From a checkpoint of a small transformer trained on Wikipedia: no biases in attention or MLP, a variant of Adam for these matrices.
Each number is 200 + 30 x the weight over the matrix's rms, rounded and kept within 0 to 999. Layers, rows and columns count from 0.

# layer 4 MLP up, 896x224, rms 0.0712, rows 751-754, columns 0-223
168,258,149,220,192,183,172,158,164,256,207,234,164,193,216,169,222,151,176,156,203,106,193,141,204,247,118,114,193,194,173,239,206,165,234,170,150,199,219,205,167,212,216,235,294,162,199,214,163,122,225,214,195,202,219,252,129,213,219,193,228,153,97,238,186,161,177,187,189,203,307,139,183,142,240,202,232,213,252,143,283,129,179,191,211,263,372,251,178,246,200,266,234,181,233,248,230,211,156,131,172,252,192,243,207,200,267,205,202,289,131,250,256,228,248,161,184,248,231,252,190,263,258,154,185,268,180,247,179,179,211,264,186,222,268,148,129,213,202,103,240,247,187,234,203,143,189,265,190,239,271,188,207,224,196,176,220,171,138,254,197,211,148,199,232,181,194,222,75,206,120,229,148,276,190,193,180,203,235,155,100,195,126,186,232,235,194,233,218,219,179,152,230,172,163,226,220,282,163,131,183,183,184,180,173,210,180,158,276,159,162,158,219,276,214,176,253,199,181,151,162,161,248,225
174,195,182,215,169,176,180,176,223,276,196,209,214,227,200,177,207,253,225,172,232,242,251,241,209,200,220,176,136,137,249,224,271,209,227,241,233,177,237,154,205,225,184,144,228,202,183,211,64,123,181,209,220,167,225,244,227,168,193,275,171,190,183,186,174,173,215,217,252,209,200,230,202,172,225,281,184,208,232,195,258,173,258,200,206,139,199,229,180,235,207,179,224,200,248,209,269,237,242,193,238,195,211,233,210,195,261,216,228,181,218,197,199,158,169,137,174,276,142,217,232,208,206,191,168,295,205,235,177,205,263,206,188,317,214,160,167,180,240,206,211,117,188,162,219,154,202,207,198,206,173,110,231,144,185,169,189,114,192,215,254,207,183,179,266,285,208,236,162,151,170,202,187,175,219,193,202,255,192,116,199,223,196,170,181,182,217,225,233,195,228,225,216,188,184,131,192,261,133,148,179,170,297,230,145,189,138,185,148,119,247,213,227,229,211,156,224,203,185,223,120,177,214,228
184,202,249,193,219,200,260,196,187,266,230,195,243,252,255,217,211,167,211,269,243,214,266,203,223,209,165,173,125,111,233,202,171,172,252,194,170,188,207,231,206,269,131,94,174,202,159,234,100,216,160,145,247,123,243,173,165,212,196,207,194,201,204,264,268,224,179,145,222,159,222,218,167,209,302,201,192,211,217,181,233,187,188,123,223,142,270,257,200,212,153,178,214,164,245,136,168,201,125,182,195,217,220,232,211,253,160,201,233,215,216,211,234,179,219,184,151,201,215,136,267,211,197,218,196,215,206,176,180,210,186,264,162,209,195,217,136,210,224,198,215,123,222,186,258,142,249,176,230,169,203,169,263,162,261,226,156,191,231,211,192,192,186,154,230,272,210,246,187,141,162,194,190,223,277,157,245,257,249,155,198,201,191,152,171,204,217,232,173,254,231,206,199,141,192,203,197,168,145,135,179,132,277,212,85,232,184,162,202,179,209,262,265,188,196,77,200,232,215,256,167,162,240,189
179,186,169,213,190,185,198,202,206,246,206,204,183,204,195,188,204,210,213,211,226,202,182,199,218,234,176,196,217,229,198,175,182,184,221,209,198,181,209,206,211,206,178,210,217,194,206,193,206,208,208,221,207,178,220,194,182,198,218,207,210,180,179,194,231,219,226,229,207,172,206,186,193,195,219,180,201,211,174,216,227,198,194,189,206,197,224,216,204,199,222,231,195,193,201,188,213,196,206,211,199,208,189,189,211,185,192,198,200,208,173,231,192,211,207,222,219,208,190,206,193,232,215,212,210,217,180,181,194,189,226,200,176,197,213,199,193,217,200,182,214,170,217,176,202,194,210,201,202,205,193,183,180,203,195,214,225,201,188,206,218,189,201,181,208,209,218,208,156,211,211,189,184,216,226,208,222,214,208,215,199,203,225,217,208,204,212,203,227,211,199,188,216,190,186,200,213,189,203,207,208,209,208,204,183,210,173,183,199,207,206,185,205,214,172,162,190,214,201,214,193,196,191,198
# layer 4 MLP down (transposed), 896x224, rms 0.0608, rows 751-754, columns 0-223
206,260,192,185,95,194,185,224,253,213,222,268,208,227,249,212,94,153,297,149,184,168,173,249,161,238,171,182,90,228,134,206,232,208,196,157,161,254,203,283,187,181,208,207,150,142,162,228,238,254,210,196,175,206,146,168,155,206,147,170,200,253,155,181,211,71,77,284,139,307,170,292,203,170,183,218,265,209,270,198,176,218,155,224,130,144,276,179,162,138,180,209,229,195,196,260,191,191,87,210,224,222,123,227,272,118,187,202,145,77,169,188,285,235,97,208,171,279,320,187,190,258,171,123,241,283,233,235,243,195,209,245,235,226,220,88,252,260,274,195,247,131,153,113,149,256,197,202,230,115,190,134,257,143,105,261,321,256,228,151,206,246,230,274,182,71,208,196,130,196,241,216,207,183,319,196,222,251,240,311,260,198,189,131,120,210,154,213,239,226,179,188,203,252,221,188,261,244,214,176,177,187,129,272,69,207,162,233,202,153,212,188,284,225,201,291,103,290,240,162,152,236,124,324
217,101,183,234,172,256,214,265,164,209,211,159,167,194,196,226,171,170,203,211,196,186,194,236,184,228,210,236,207,216,143,140,162,153,254,197,263,165,205,266,224,219,226,230,248,150,179,225,151,161,203,257,209,229,184,267,167,240,214,144,195,184,234,174,221,129,230,151,224,224,158,189,213,143,221,226,165,154,171,176,213,197,181,207,211,305,238,212,213,226,234,186,223,238,217,164,113,261,193,251,155,91,222,220,215,187,244,180,222,261,222,230,166,160,207,167,268,233,220,182,202,154,197,202,135,160,203,205,209,221,134,214,204,149,219,157,133,181,136,216,145,189,292,186,218,143,236,220,271,178,210,230,134,166,204,146,209,235,241,181,201,193,240,239,225,137,220,242,211,192,208,209,202,185,266,242,205,165,280,202,187,238,207,132,142,201,202,183,229,188,179,162,266,236,211,289,227,244,115,183,213,192,230,212,248,111,238,195,245,175,133,152,225,243,198,254,246,223,242,161,108,144,236,240
186,234,178,169,249,140,215,241,200,232,156,190,288,204,257,145,170,199,211,211,189,225,197,166,223,246,289,211,180,213,242,207,207,239,167,153,276,120,209,178,202,161,242,146,202,190,124,197,199,151,210,269,122,227,146,204,197,190,230,205,166,198,232,298,224,171,179,209,248,173,157,209,201,176,226,138,152,281,253,164,155,245,229,198,257,214,219,268,203,238,169,122,209,228,345,164,122,166,177,228,150,154,198,179,174,236,215,300,187,233,208,197,195,96,254,196,117,161,230,178,220,174,153,180,164,194,225,157,246,161,191,213,208,186,248,181,174,246,271,182,286,235,206,128,261,219,220,101,289,146,188,226,170,171,244,166,213,227,231,283,225,235,191,184,213,160,159,157,235,129,224,211,146,270,220,191,257,190,279,159,233,113,162,201,160,186,261,240,219,179,229,256,121,200,207,291,205,185,169,126,111,209,221,205,192,179,251,254,151,193,237,109,286,218,172,205,157,271,191,192,134,150,224,196
208,187,210,194,184,217,195,210,195,223,209,219,187,212,203,182,204,216,190,187,216,188,202,184,199,201,179,215,197,203,200,198,211,204,209,203,191,195,182,199,197,203,193,193,205,203,184,202,197,195,208,207,211,196,189,190,200,200,197,194,199,213,192,211,188,190,184,200,216,199,205,194,198,220,201,198,196,200,233,205,205,204,219,190,189,223,215,218,212,198,199,203,222,186,196,198,203,205,196,197,201,200,200,210,199,197,212,197,204,200,192,162,210,188,200,213,191,206,207,176,217,189,195,183,197,208,200,196,205,201,188,195,207,202,207,199,188,211,208,196,205,202,204,195,206,204,203,198,194,205,193,200,196,196,188,198,210,191,196,204,197,205,203,185,196,200,221,202,193,185,208,199,190,200,201,203,206,189,207,198,196,203,196,210,199,209,198,209,198,207,201,196,216,192,189,202,203,200,195,201,194,205,185,191,202,198,199,192,201,224,201,187,209,212,190,196,190,203,201,197,195,197,198,192